python train.py --vocab_size=8192 --init_std_up=0.0202 --lr_head=0.00649 --decay_shape="linear" --final_lr_fraction=0.1 --batch_tokens=[32768, 65536]
Each number is 128 + 32 x the weight over its row's rms, rounded and kept within 0 to 255. Layers, rows and columns count from 0. The size above them is the row's rms in percent of the matrix's.

# layer 9 MLP down, 192x768, rms 0.17, rows 0-71, columns 576-671
size [ 99  95  99 100  96 100  97 100  99  98  98  95  97  98  97  97 100 103  99 101 102  99  99  99 100 101  99 102 101 100 102 100  98 101  99 103 103 100  99 100 103  99 100 102 101 101 101 101 100  99  99  98  98 102 100  99  98 103 101  99 100 101 101 100 101  99 100  99 101 102 101 100]
[[136 202 104 116 159 156  81 184 130 113 102  98 113  84 178 167 131 136 143 124 124 121 140  89 103 166 135 125 102 130 137  94 142  82 128 110 107  79 180 159 144 147  94 127 154 100 165 111 103 157 133 121 115  80 206 122  58 139 148 115 120 108 127 102 187 106 139 144 180 124 169 180 110  70 124 129  93 167 129 182 125 151 134 137 125 129 106 125 108 147 139  96 119 143 175 114]
 [113  84 126  98  65 103  60 139 186 127 102 132 114 138  93 126 123 132  94  71  86  88 113  55 131 190  81 133  81 137 190 139 107 189 127 144  85 122 149 124 111 115 133 170 115 154  80 111 116 163 115 138 122  94 154 151 119 156 111 157 116 119 122 103  82 104  64 130 124 117 133 153 121 150 115 134 179  98  72 139 175  58 125 110 119 109 157 125 107 154 148 160 146  67 128 159]
 [167  70  89 126 149 142 117 131 144 102 134 124  90 171 153 113  73 152 169 138 116 134 116 135 122 100 163 107 184 138  91 125 127 121 134  89 178 105  85 164 156 138 141 151 148 133 123 176 106 129 143 115 117 152  71 121  89 109 158 175  63 173  98  99 163  78 121  50 127 135  82  59 123 110 114 150  89  98 148 110 160  88 167  77 125 178 139  91 105 205 140 157 127 108  80  89]
 [174 112 140 140 156 111 153 125 114 142  97  58 115 107 168  89 116 139  90  68 121 147 152 124 121  97 149 146 106 150  58 151 113 134 147 122  67 147 114 107 117 176 120 151 140 125  32 110 118 106 143 117 121 142 139 150 108 100  68 122 175 159  65  95 126 114  84 141 125 145 125 146 164  71 141 103 148 129 123 139 110 124 149 129 128  97 133 172 153 122 107 120 150 130  70 145]
 [ 98 122 110 147 138 117 123  16 154 101  83 200 123  75 174 119 147 122  64 172 129 155 126  71 103 175 160 131 142  87 114  63 129 132  59 158 223 107 181 130 160 149 160 123 108 167 201 173 135 145 190 150 118 158 161 183 113 132 115 150  92 122 117 107 162  94 115 113 168 132 181  87 105 139 133 108  60 120  91 126 129 176 102  74  88 139 141 146 147 118 159 168 124 124 140 152]
 [119 156 146  92 169 159 130 151 152  61  80 164  73 120  57 107 151 126 118 126 124  93  99 104  83 175 178 126 132 116  60 122 180 166 108 100 134  97 135 156 146 142 106 105  98 133 164  48 113 136 162 105 126 161  50 152 154 154 110  93 120 120 106 145 121 106 122 153 125 102 115 102 147 131 130 196  83 134 171  75  68 109  77 113 155 174 121 102  58 186 151 119 117 120 142 138]
 [120 181 182 117 183 154 121 108 123 164 117 133 122 137 138  69 179 131 121 113 176 133 136 141 117 138 171 120 116 109  52 189 132 114 186 179 119 102 146 180 145  81 124 126 134 106 131  96  41  96 127 104 124 123 123 157 181 133 102 144 117  87 188  59 170 131 167 135 156 114 141 139 153 226 133  99 141 177 164 130  96  80 121  90  80 140 152 120 129 148 133 122 125 123 176 121]
 [183 155  77  99 128  98 162 101 135 177 135  84  82  93 146 191 108  94 153 148 126  99 136 112 145 172 110 117  94  55 151 148 107 171 181 129 118  89 142 130 135 112  95 158 128  90 121 134 174 153 156 143 177 150 131  86 127  96 149 100 115  82 126 134 177 178 146 166 148  97 129 110 158 141 150 143  99 198 107 205 118 154 125 185 151 149 105  57 131 133 131  76  94 112 143  86]
 [168 178 165 141 152 198 147 132  85 183  87 161  70 150 114 144 162 140 123  85 159 118  90 102 174  97 126  73 117 115  84 114 122 192 119 119 132  83 177 143  87 117 104 169 159 140 171 201  55  84 133 126 157  97 155 149 109 114 102 126 140 118  95 188 160 146  94 127 142 109 124 140 116 125 114  74 104 129 189 111  89 138 144 183 116 121 201 116 103 154 145 102 111 119 136 199]
 [141 188 168 198 167 136 118  89  91 143  95 123  69 129  85 108 121 125 178 132 145  86 159 142 104  52 146 146 176 165 121  96 103 174 165  63 108 115 117 152 164 109 163 186  97 132 157 172 100 120 108 201 128 138 164 119 144 123 122 119 147 103 149 101 123 168 118 179 105 138  28 118 128 105 204 132 169 183 157 129 151 114 132  99 180  80 160  89 161 107 145 158 122 153 183 150]
 [182 101 106 143 160 156 109 153 140 171  98  67 119 127 101  74 154 144 119 132  80  85 140 166 168 111 158 135 159 113 134  75 135 119 135 111 140 159 112 148 142 149 146 170 112 104 163 176 146 118 118 142 157 120 119 166 111 138  77 191 135 141  88  88 179  88 178 151  97 155 146 179  95 132 123 145 154 119 121 133  72  92 100  61 123 143 172 131  95  91 128  90  62  74  78 169]
 [125  61  93 181 127  90 135 118 134 129 155 120 101 160 103 109 209 117 115 144 111 101  87  91 117  93 113 108 125  93  65 121 111  97 181  96 146 120 143 140 152  52 198  81  71  90 166 126 107 160  64 149 150 137 133 127 136  90 172 155  94 134 173 129 173 117 113 100 175  86 162  80 119 103 178 105 131 107 157 143 117 177  81 111  79 153 143 100 111 128 101  84 151 153 167  90]
 [107 141  68  71 133 137 117 125 135 114 120 129 160 129 126  73 103 148 136 183 137 155 136 147  59  76 107 147 127 104 169  87 143 142  54 123 131 119 157  62 190 174 143 105  39 144  91 141 139 150  85 184 149 119 116 154 158 108  96 120 167 112 139 128  75 147 128 132 109 131 214  96 164  85 167 127 102 125 136  56 124 118 110 138 184 118  87 146  89  90 146 125  70 149 171 132]
 [192 153  67  81 103 150 130 113  83 145 171 125 119 118  82 142 182 142  94  85 172  54  85 127 129 133 132 125  94 143 148 147  93 121 112 151 136 130 143 101 146 182  67 126  61 125 144  85 114 170  77 132 157 116  87 115 128 121 129 146 110 105 146 137 150 110 136 165  85  65  83 115 188 124 124 137 137 127 152 159 146 150 158 137 138 111 135 101  64  82 156 180 130 147 123 119]
 [156 136 116 140 123 116 118  92 127 128 172 140 170 151 162 108 112 143 123 118 127 122 100 161 146 107 138 131 154 168  54 119 123  57 118 152 125 161 109 140 100 125  51 139 115 145 108 123 215  66 127  92  92 103 102  99 187  79 130 116 112  83 155 185  97 112 141  40 117 117  86 178 142  84  86 141 193 112 160 169 125 153 103 129  77 118 161 159 161 186 123 114 119  72 157 134]
 [124  15  97 138  67 125 104 134 113 173  86 162 214  88 122 117 155 146 108 108 120 127 137 122 106 232  95 113 115 111 162 103 148  79  87  73 112 114 106 142 125 159 136  67 164 107 132 126 105 162 102 135 171 177 127 110 190 106 113 106 105 119 148 143 118 103 128 101 151 109 101 114 121 161 131  95 134 104 103 148 144 143 129 157 151 126 122 146 164 159 147 145 172 131 166 111]
 [106 118 103 161 147  79 178 135 154 156  92  94 133 120  96  64 139 117 163 175 155 157 121 140 140 193  73 125 156 110 146 163  70 127  84 137 145 132 145 127 124 134 164 131  82  95 148 133 150  94 119 187 180 101 130 127 120 141 106  69 114 121 155 137 159 139  92 175 180 128 111 164 148 148  86 127 169 135  71 143 194  80 137  74 184 131 131  69 154 103 188 152 181 147  52  83]
 [129 193 157  85 123  88 126  97 146 125 101 147  93 164 119 127  95  99 138 108 111 177 120 156 133  97 106 116 201  99 150 202 176 139 195 107 124 141 193 125 121 155 171 126  79 134 142 105 111  94 136  91 162  85 113 154  87 169 176 141 110 121  96  97  87 117 144 127 182 116 121 121 228 119 151  76 124 122 129 152 142  81 106 148 125  85 123 116 136 147 135 136 127 106 142 174]
 [181 155 157 178 121 176 125 255 231  69  87 159 164 103  48 127 148 112 124 148 117 154 169 133 142 130 160 154 137 102  73 119 197 144 137 131 117 102 110 150 109 104 179  71 156 107  92 132  92 111 149 151  95 155 139 162  71 115 106 148 145 119  81 100 132 112  72  98 144  86 125  82 118 114 131 125 103 111 107 143 107 134 157 105 174 150 133 144  92 144 149 155 139 114 113 132]
 [121 134 153 156 110 197  92  55 115 126 151 123  62 139 119 115 216 128 142 101 138 150 109 105 135  84 141 136  81  88  90  78 166 101 136 124 128 169 148 134 115 135 145 146 127  63 155 116 117 161 208 118 155 153 149 126  81 107  89 106 125 125 165 101 112 122  88 135  87 122 131 126 131  84 146 131 153 113 147 150 100 148  77 108  79 162 124 113 158 134 102 165 160 149 137  64]
 [ 92 157 150  81  78 167 121 157 126 155 147 101 129 143 120 149 106 183 136 126 121 185 130 138 114 117 131 115 162 211 142 151 119  90 113 154 126 155 146  52 150 121  84 166 128 192 143 139 144 159  42 137  88 136  56 148 163 171 119 159 106 111 137  64 178 149 121 149 128 141 145 113 142 157 141  86  95 124 120 142 118 132 162 163  53 104 136 117 107 131  98 158  74 193 102 124]
 [ 98 152 156 148 164 148 145 102 155 157  73 159  89 136 179 179 125 138  68 161 129 163  78 114 110 120 142 148 159  78 125 128 138 133 104  69 166 104 174 152 111  96 173 121  89 139 177 111 159 134 144 140 105 124 118 108  80 106 139 175 134 123 138 118 139 137 168 165 151 137 135 120 138  92 136 103  74  72 179 176 197 192 157 116 138  82 140 122 168 176 130  91 114 141 146 157]
 [139 150 161 132 115 149 156 136  98 156 135 201 134  91 122 102 102  88  85 144 105 158 152 145 102 162 122 128 152 102  49  97 144 110 150  74 113  94  95 114 125 129 111 124 137 184 106 133 102  92 150  78 104  61 133 122 139  76  96 152 129 163 182  89 107  84 103 135  84 158 116 156 114  87 146  64 111 153  72 132 168  78  61 183  90 133 151 155 148 116 128 114 115 154 121 143]
 [133 168  79 148 168 120 148 150 146 101 183 131 133 163 129 133 132 205 111  86 161 144 138  98 125  72 154 167  80 161 137 135 138 114 146 148 143  28 148 143  92 135 114  95 134 133 155 129 156 156 146  93 153  87  76 110 130 133 111  98 150 134 138 107  41 161 136 120 142 151 159 130 167  82 133 137 126 141 131 155 157 123 151 189 123 144  99 172 103 111 154 148 140 101 105 101]
 [ 76 121 157 168 134  77 101  60 166 115 155 115 108 101  94 108 162 118 154 129 167 131 136  94 152  96 172 144 173  99 103  88 113 107 153 116 152 105 163 198 103 101 144 169 156 105 138 117  89  88 154 145 130 149  95 127 171 107 121 179 121 129 163  90 167 140 104  88 101 126 113 141 129 174 156 152 145 148 126 100 150 111 164 126 121 123  92 140 146 173 166 132 172 176 134 116]
 [ 97  89 151 128 157  69 144  70 185 206  99 142 146 144 129  87 147 150 117 110 126 146  87 130  52 151 148  75 138  85  77 161 172  99 157 131 143 102 157 141 152 130 108 126 154  56 164 123 127 110 176 159 140 128 145 132 127 167 140 121 176  74 132 115 127 149 173  81 137 122 107 166 133 105 103 145 128 123 140 113  99  99 138 131 124 100 153  90  84 127 111 131 141 131 144 133]
 [ 80 157 113 138 108  87  96  79 150 119 146 149 142  78  92  96 136 112 174 160  88 165 106 174  99 140 171 148 106 128  97 107  96  96  92 138 164  58  89 178 123  93 147 155 126 233  99 136  98 129 134  50 106  94 155 123 123  70 111 145  99 146 107 158 152 191  78 111 123 103 105 184 111  87  70 118 157 124 158 174 130 108 108 155  92 161 104 194 140 123 127 130 127 150  75 132]
 [ 61 162  91  96 137 171 145 157 113 126 171 103 131 140 145 101 131 147 127 147 103 172 111 123  78 138 181 142  96 106 155 163 125 118 100 160 108  61 141 146 130 118 118 145 140 130 137 121 138 139 114 121 114 132 111 151 163  77 154 141 155 135 105 147  78  65 136 122 194 184  89 105 140 153 138 154 142 155 102 116 139 115 132 138 125 112 101 162 121 109 129 191  68 165  85 135]
 [142 147 125 119 135 122 161 168 143 135 214 119 179 128 164 103  95  82 159 115 159 154 102 156 135 127  85 131 141 214 136 126 107 124 157 135 159  95 119  92 116 184 122 163 114 118  95 157 149  84 139 113 109 120  94 112  72 111 161  59 113 148 135 158 171  87 118 156 131 151 133  88 114  90 120 176 119 118 118  88  65 112 173 173 221 119  95 109 148 156 165 122 140 119  78 137]
 [ 50 118  98 102  64 178  96 125 100 171  96  81 160 104 152 119 150  66 173 124 132 153 143 159 137 115  70 148 124 136  95 117 140 108  88 141 160 174 136  93 165 191 121  73 182 144 121 158 159  97 138  83 182 110 136 139 103  70  77 127 106 113  98 162 117 148 121  85 137 113 100 120 128 153  98  54 152  95 166 104 139 166 158  71 126 165 155 105 157  83  91  66  78 135 130 120]
 [121 125 133 199 153 102 107  80 141 161  95 112 140 106 150 178 116 129 133 130 131 123 111 108 115 103 111 155 168  84 122 123 121 124 143  78 118 159 106 136  93 118 181 119 109 126 173 228 119 107 203 143 134 120 143 137 107 178 163 147  69 120 101 118 146 171 155 121  81 103 136 123 137 147 110 130 100 146 135 111 182 117  75 116 129 165 134 154 134 183 143 133  83 133  97 104]
 [ 95  86 184 113 144 119 108 144 113 121 119 125 114 129  81 115 149 123 147 201  89 172 126 158 174 107 197  93 163  50 159 138 139 159 113 115 101 147 134 124 163  97 166 149 186 126 150 158 125  63 107 159 199 128 168 128  94 184 130 177  74 115 171 114  85 101 128 116 145 123  98 169 160 154  94 145 187  69 104  76  76 122  76 121 142 147 141  79 144 110  57 147 149 157 118 108]
 [136 155 171 106 118  99 148 145 109 126 113 183 143 111 163 136 119 136 108 118 176  88 188  59  88 102 120 145 128 125 120 125 150 119 139 132  68 116 150 127 132 140 157 154 156  58 166 121 205 137 187 135 113 169 124 136 173  78 174  98 137 138  84 196  93 157 133 162 124 143 160 162 164 107 139 149 111 131 103 133 143 185 161 138  96  79 149  85 129 109 161 142 133 146 164 102]
 [123 129 117 143  67 162 108 124 103 101 119 122 130 125  78  94 142 141  91 109 175 125 145 172 134 140 123 102 136 175  56 122 145 114 118 154 101 116  89 110 166 181 175 173  94  84  96 144  70 200  93 166 115 176  69 130 110 109 128 137 141 170  83 134 171 140 153 133  60 104  96 129  86 156 114 114 130 161 131  76 159 134 148 144 112 106 158 167 116 121 145 151 111 197 134 186]
 [184 159 149 153  65 131  50 130 157  23 181 109 122 161 127 129 117 122 203  96 135  96 122 121 129 104  48 117 129  93 132  86 124  77 133 117 102 154  66 116 144 180 154 113 209 162 119 153 125 124 155  79 126  92 170 100 149  93 186 165 117 107 171 113 104  79 115  95 134 151 153 124 111 123 125 167 163 168  94 162 156 169  81 169  98 131  88 142 119 173 134 138 141  78 115 157]
 [116 143 159 160 130 148 139  93 126 171 188  54 139 105 136 112 148 138 122 140 147 135 136  90 116 119 105 124  85 160 121 161 116 180 132 130  60 105 128  76 139 110 187 162 105 139 129 140  95 101 106 178 174 168 156 114 155 195 161 116 129 122 163 153 116 136 133  88 178  77  86 132 125 167 132 138 175 153  41 148 154 159  66 144 137 169  91  90 131  93 106 131 144 125 135 183]
 [127 152 100 155 140 107 124 135 103 190  95 139 163 174  79 111 105 159 156 157 115 135 105 195 105  91 107 103 170 141 123  75 106 147  29 136  94 114  73 171 106  66 148 157  46  99 118  96 127 171 114 156  82 157 116 190 114 133  99 143 133 161 120  92 155 153 122 112 198 116 135 116 149 149 113 127 107 145 110 158 134 174  94  85 127 145 187 160 104 118 175 143 116 184 105 144]
 [159  77 153 107 120 109 121  96 146 151 111  76 140 181 135 114 149 170 115  83 149 144  77  82 103  32  71 132  72 183 165 157 154 119 160 124  95 170 115 128 160  60 170 123 104  97 199 143  92 153 159 112 120 118  82 159 122 128 137 107  87 108 126 145 150 123 136 155 190 169 113 129 108  46 175 138 100 163 139 126 126 195 133 206  88 137 133  98 172  95 139  81 117  89 112 151]
 [130 133  67 164  99 174  93  98  76 115  81  98 103 101  95 160 121  87 112 175  56  92 159 111  75 123 117 100 167 121 125 118  89 145 125 148 147 120 159 161 153 150  67 144 133 105 186  98 112 153 121 112 125  62 112 118 162 120  97 156 164 229 172 108 119 171 160  85 128 130 148  80 146 203  95  96 109 130  89 148 198 194  76 178 140 135 122 148 165 127  98 145 150 119 142 110]
 [111 125 108 138 163 101 110 112  85 126 161 168 190 172 122 111 102 156 169 110  74  92 131 104 127  91 122 108 130 114  90 142 128 137 127 103 158 133  98 112 136 154 136 132 122 147 134 158 187 173 106  65 109  98  95  81 124 114  95 114 119 155  81 115  84 208 137  90 121 100 162 120 170 194  88  98 175  74 158 157  71 133 107 124 112 141 197 141 180 175 141 127 102 144 152 142]
 [120 181 110 124 130  71 112 147 116 132 139 121 121 126 170  66 106 163 104 158 140 129  98 156 113 132 125 104 215  93 113 124 137 137 106 104 153 116 128  82 209 108  73  86 122 118  59 167 128  86 144  70 130 131 205 147  53 116  89  99  59 129 146  72 182 116  96 124 160  88 155  68 144 135 155 134  79  73 166  67 118 116 177  87 132 154 119  74  81 138 137 127 115 123  99 141]
 [135 132 110 168  84 161 104 143  71 138 136 187 122  99 114 146 119 109 124  75  78  98 117 115 112 117 166  87 138 123 137 129 100 101 127 109 103 144 123  92 105 172 119 120 158 116  49 109 110  88 142  66 130  97  84 121 106 120 119 114 171 116 121 112 112 136  83 100  93 147 105  97 141  72 120 134 168 134 100 107 166 120 145 112 102 159  78  16 151 120 118 108 146  77 152 168]
 [146 131 106 106 172 109 114 190 165 130 210 125 139 140 144 133  87 168  66 103 102 189 130 138 115  95 159 111 112 130 143 149 131  81 169 138  92 158  81 103 147  63 166 108 163 150 193 176 110 112  75 145  83 144 215 125 127 135 129 169 116 111 114 182  85 109 128 141 113 115 114 113 157 175 145 156 165 122 161  78 139 113 117 151 146 150  84  99 143 149 152 133 112 120 138  94]
 [158 103 110 143 168 125 146 142 114 142 154  88  89 158 150 164  84  55 130  95 115 135 146 149 129 124  81 174  79 114 149 107 154 142 121 121 148 125  68 112 145 163 100 132 137 107 154  85  40 137 152 100 110 106 128 172 143 124 145 128 145  83 106 141 185 155 159 125 121 108 146 130 108 134 116 157 131 111 161  79 105 110  90 146 240 129 184  68 136 214 142 147 129 169  95 124]
 [152 136 178  96 153 149 137  86 110 100 173 105 126 135  49 144  61 128 113 127 158  82  94  94 132 116 119 130 214 111  94  55 137 148 114  96 139 132  24 116  96 143 161  99 107 142 155 109 156 115  76 179 104 134 154  96  61 127 120 122 115 138 122  88 118 147 140  88 133  78 109 127 155  95 104 130 146 116 146 144 139  70  92 114 119  77 194 153  99 164 142 103  64 116 119  70]
 [ 57 181  96 160 112 150 123 111 114  96  87 134 127 149 174 109  86 120 100  81  66 148 158 137 137 169 116 106 105 172 119 159  93 181 164 100 126 114 132 156 142  72  84  92 165 151 114 117 180 108  94 130  68 159 137 115 115 162  73 144 155 163 102  69 143 147 132 123 168  94 148  82 111 186 124  58 114 113 157 164 140 110 116 141 126  94 130 125 186 126 149 128 110  85 125 155]
 [137 150 122 155 143 115  91  94 125 132 141 175 124 157 105 159 110 115 222 107 109 119 195 131 128  88  86 126 199 117 154 133 151 126  98 133 103 101 131 204 132 185  73 122 173  50 150  99 116 106 181 122 116 105 148 145 110  95  89  92 151 144  91 144 129 175 142 104  87 122 104 134 157  88 137  83 172  91 129 123  98 147 112 125 143 162 132 100 180 133  64 120  82 102  97 139]
 [ 53  94 171 122 140 133 150 151 111 169 123 141 141  40 127 128 100  95 154 180 174  73 204 188 210 139 123 108 152 117 151 175 128 101 143  90 127 160 107  48  92 159 120  99 130 151 135 144 130 117 131  87 177  79 125 151 133 138  97 134 102 148 140 104 115  82 140 104  78 190  72 110 125 173  96 144  92 121  99 102 143 113 199 152  99 114 158 101 108 136  55 114 162 133 110 124]
 [115 127 123 131  71 165 101 126 130 123  52 160  66 129 162 151 128  70 166 176 152  96 137 106 119 111  96 100 176 181 129  91 136 118 103 163 131  98  92 139  70  68  69 143 186 127 130 167 178 121 123 142  94 158 146  92  68 151 115 111 138 148 159 137 152  95 157 126 132 138  88 148 116 149 134 153  88 148 135  97 133  97 115 184 118  97 136  95 182  76 137 107  89 142 223 174]
 [ 66 126 189 131  80  99 191 130  96  83 130 179  93 177 147  82  93  78 107 179 110  97 133  99 166  99 114 126 124  59 108 166 141 164 122 167 106 119 143 125 193 193 162 143 102  96 174 169  78 117  98 210 104 143 131 125 142 157 218 158 137 139 128 119 129  84 163 133 107 145 140 135 170 182 164 121 130 138 106 128 136 119  78 198 107  87 148 135 110  97 125 109 164 154 196 129]
 [132 139 111 105 107  95 228 136 131 199 150 166 134  97 124 111 157 150 126 125 135 172 153 167 190 113  94 124 144  96 111 161  99 117 113 111  91 126 142 134  93  99  99 170  92  59  87 117 164  96  82 138 164 168 200 133 150 155 141 122 127 107 160 175 118 153  68 104 163 163 134  77 100 108 134 109 133  76 105 125 114 169 146 142 118 126 114 142 101 122 118 106 118 111 123 134]
 [133 122 144 138 171 129 166  90 140  81 127 106  94 115  74 123 140 111 122 176 134 102  88 103 153  97 121 123 130 100 130 196 104 132 113 164  97  85 150  85 121 100 157 160  78  72 136 138 157 141  99 137 137 129 146 112 137 168 156  90 156 147 214 160  98  95 122 153 124 154 120 117 138 119 198 146 160 156 116 156  94  84 146 129 157 149 122 118 128 135 131 172 141 170 132 143]
 [137 160 194 104  73 214 176 105  91  55 108 124  98  77 147 124 130 147 122 212  63 145 126 140  93 104 151 111 157  93 105  77 107 110 123  83 108 170 111 148  96 158 118  96 180  73 142  57 120 101  78  89 121  87 188 111  98 133  92  99 105 174 136 133 125  94 143 100  97 138 147 103  88 166  92 104 148  66 111 141 170 148  80  70 157 111 124 109  82 172 146  83 135 160  99 153]
 [110 157 130 193 117 208 144  64 152 137 172  99 167 102 109 127 121 156 123 150 157  96 173  42 144  82 102 144  96 182 135 111 174 110 189 113 152 118 199 113 152 141 131 165 147  85 134 150 101 108 158 163 114 169 126 123 215 121 143 129 152 182 120 153 139  94 108 135 106 149 113 129 189  81 207 149 132 179  95 154 123 107  79 143  67 139  35 145 100 139 138 132 121 122  79 131]
 [176 189 101 184 131 158 125 142  92  89 157 110 150 109 139 143 159 114 136 112 104  78 134 209 130 133  78 109 168 148 114 157 145  65  92 105 101 132 105 170 140 146 171 164 116 126 103 115 136 146  96  91 113  70 123  91 150 110 121  51 163 182 133  98  95 146  98  93 113  99 147 150  97  98 108 128 136 157 136 131 149 184 140 170 110 125  78 114 124 128 177 152 131  49 142 171]
 [162 156 103 150 173 141 138  77 163 130  49 123 158 139 145 137 123 179 129  80 130 105 153 121 127 105 150 122 123 120  98 100 134 100  93  64 123 119 156 106  97 146 149 107 139 117 167 114  63  87  66 159  94  99 133 117  82 126  91 159 187 180  95  95 125  79 114 142 165 142 127 136 155 167 174 173 109 172  96 116 123 163 111  99 170 109 135 134 138 117 143 214 178 122 169 126]
 [146 125 144 148  98 101 150 134 106  99 154  84 166 118 117 191 114 127 164 113 131 149 114  92 164 131  85 127 119 174 124 149 138  59 135 174  78 135 122 150 176 140 151  96 134 173  75 125 138 168 117 135 104 114 156 137 137 160  82 163 173 160  88 126 159 132 144 132 156 145 142 119 129 172 126 108  48  99 125 169 145 164 160 117 231  95 104 154  94 121  81 113 148  91 111 149]
 [156 157 122 129 168 154 124  98 126  86 127  93 189  91 133  85  64 140  91 120 115  99 150 166 119  94 173 138 148  82  78 213  76  95 117  91 142  77 103 157  97 123 154 103 123 126 110 142 166 136  89 107 123  74 118 181  91 182 171  92 118 103 112 132 108  86 177  95 106  98 173 112 124 103 136 136  88 106 119 144  71 109 105  99 124 145 113 146 133 172 140 165  82 108  83 148]
 [158 128 115 178 127  87  86 189 178  93 131 151 130  76 145  99 164  98 150 139 157  79 155 128 113 147 158 132 139 180 133 151 148 100 104 160  88 148 104 116 149  29 176 141 155 110 155 126 120 153 136  83  83 164 146 117 146 167 124 129 180  90  70 103 121 189  67 134  82  96 127 118 174 150 166 169  96 137 119 165  82 148  73 181  83 126  96 118 140 132 124 169 173 175  73 171]
 [110 144 122  70  49 116 133 123 152 149  71 161 151  94  84 122  73 157  76  91 115  94  91 168  95 166  74 119 115 119  44 130 133 128 154 103 165 132 158 116 108  94 134 166 162 121 126 134 150 135 168  73 108 180 115 113 123 113 112 106  97 107  84 136  93 113  83 130  76 122 141 152 101 128  95 106 141 137  90 114 118  64 164 170 127 185 100 140 135 135 157 115 148 118 138 188]
 [169 141 140  80 143 152 153 143  91 116 154 138  71 123 139 100 148 143 127 102 122  45  84 140 127 137 103 100 161 104 197 157 138 104 109 177 114 151 136 145  78 109 125  84 139 173 118 188 143 117  93 131 135  83 135 113 129 100 139 160 121 116  94 112 135 109 156 101 126 114 177 121 108  95  98 154 184 115 149 116 141 100 160 109 177 142 148 162  86 176 133  87 123 132 108 129]
 [ 94 122 149 159 120 194 134  71 116 112 156  94 197 118 176 122  63  79 155 132 106 144  94 112  68 162 136 147 114 131 116 143 161 119 133 171 149 108 125 189 144 147 125 137 155  66 201 165 120 147 108 110 175 142 135 104 124 179 144 151 144 139 206 106 130  92 141 100 125 129 125 180 147 146 150 128  79 104 134 144 175 111 109 129 167 114 109 163 177  76 134 106  94  89  99  98]
 [137 120  95 152  95 126  77  50 132 125 151 127 132 123  81 114 165 119 100 156 105 185 106 117 119 151 193 132 161 199  77 114 112  83 106  98 122 136 192  47 131 106 123 165  85 151 196 133 203  97  85 181 129 137 152 127 119 162 116 103 108 166 150 122  65 178  80 152 117  64 100 167 110 159  93 119 147 118 143 111  97 143 147  89 185 124 132 142 121 153 136  81 163 181 124 118]
 [ 53 155 129 147 157 146 160 140 146 120 183 122  80  78 111 147 181 125 133  79 205 118 145 119 158 110 141 145 133  69  53 142  66 140 108 145 119 102 151 166 113 183 197 139 114 107 129 158  67 174 166 130 132 167 153  90 169 188  89 118  98  98 113 103 170  85 125 133 122  86 130 122  90 120 143 171 152 131 118 149 121 159  70 117  94 164  80 121  55 115 108 113 144 105 152  97]
 [ 96 140 104  59 103 209 137  81 101 113 139 156 135 161 112 106 193 120 118 152 110 138  92 153 195 148 102 121 138  89  97 128 107  87 100 171 139 108  66 153  81 187 145 119 148  85  78  88 120 101 125  82 181 118 104 142  94 153 114 160  88 117  79 100 127  90  90  83  76 110 145 104 145  85 151 142 160 114 113 192 121 154 154 154  88 156  95 139 123 127 109 129 122 152 133 116]
 [167 153 147  66  98 155 198  88 134 128 100  79  82 206 155 170  98 135 118  95 171 168 175  60 112 107 119 148  78 109 112 169 163 121 124 138  85 124 105  66 213 207  79  65 101 100 105 102 107 142 152 127 110 105 147 145 113 124 104  97 113 111 125  72 154  72 159 139 176 141  76 122 123 187 167 165 104 137  37  49 174 199 103 147 124  97 131 127  95 109 115 148 151  84 157 103]
 [ 76  88 164  87 157  99  82  98 166 109 151  87 105 114 130  91 160 131 161 168 201 136 135 110 142 153 144 120 215 115 137 188 144 129 129 149 125 132 130  96 137 175 169 170 191 173 206 122 104 152 106 132 160 103 110  46 145 144 137 147 128 154 153 215 149 105  87 174 177 110 155 104 141 119 132 116 123 132 180  79  71 162 116 151 155 132  81  98  93  42 131  91  87 197 127 127]
 [151  73  90 112  97 135  86 186 115  88 141 152  99 128 114 147  96  83 108 157  78  94 112 144 118 155  90 157  96 111 138 140 121 167 174 187 116 109 148 126 148  67   0 113 137 152  77 141 184  96  46 107 160 101  48 133 157 173 112 113 120 117 108 161 185 190 111 132  79  82 152 126 148 106 116  99 120 156  84 146 117  96 154 128 135  98 130 152 143 163 103 120 112 138 135 131]
 [183 137 132 196 113  68 106 135  51 121  95 122  36  87 189 137 109 155 163 150  72 176  89 117 133 111  85 103  93 134  60  80 153 131 123 157 113 169 173 122 110  67 115 100 184 112 136  89 133 144  67 148 136 104 131  96  98 102 140 115 146  86 118 152 102 138 133 103  97 107  98 129 129 125  63  91 102 107 146 108 156 138 109 129 154  94  96  89 103 137  81 122 120  64 108  84]
 [125 134 159 115 112  86 175 107 106  93 163 128 104 139 136 102 113 125 161 134 155 120 156  77 187  99 158 127 124 127 165 120 192 100 171 123 133 102 210  80 150 181 206 189 119  91 147 142  83 124 133 159 127 172 176 176 149 190 138 196 175 113 109 120 102 125 117 153 159 159  89 144 166  63 160 150 131 161  82  93 135 123  83 100 146  96 138 120 123 145 158 210 124 104 151 100]
 [157 113 156 106 186 131 132 152 126 125 128 148  87 126  84 119 133 169 128  88 133 150  95 118 194  82 157 124 153 132 161  70  90 178  67 129  93  94  97 113  85  85 120 112 135 114 159 191 118  75 138  97 113  95 128 102 166 141 145  86 127  96 146 174 107 113 154 115 145 141 120  77  99 108  84  87 174 119 121 115  76 154 124 100 139 126 114 122 110 131 102 136 113  95  95 139]
 [105 149 119  81  79  99 140  79 108  76 101  57  97  91 209 127 139 149 154 127 145 117 176  55 115 126 132  97 148 164  57 101 147 154 139 113 110 135 140 117 127 191 143 117 115 159  70 166 125 125  85 156  91 128 163 131 125 112 162 121 150 107 114 176  96 105 138 144 199 152 134 137 115 125 178 150  92 164  82 114  74 106 104 163 121  84 110  78 166  96 181 160 127 105  62 133]]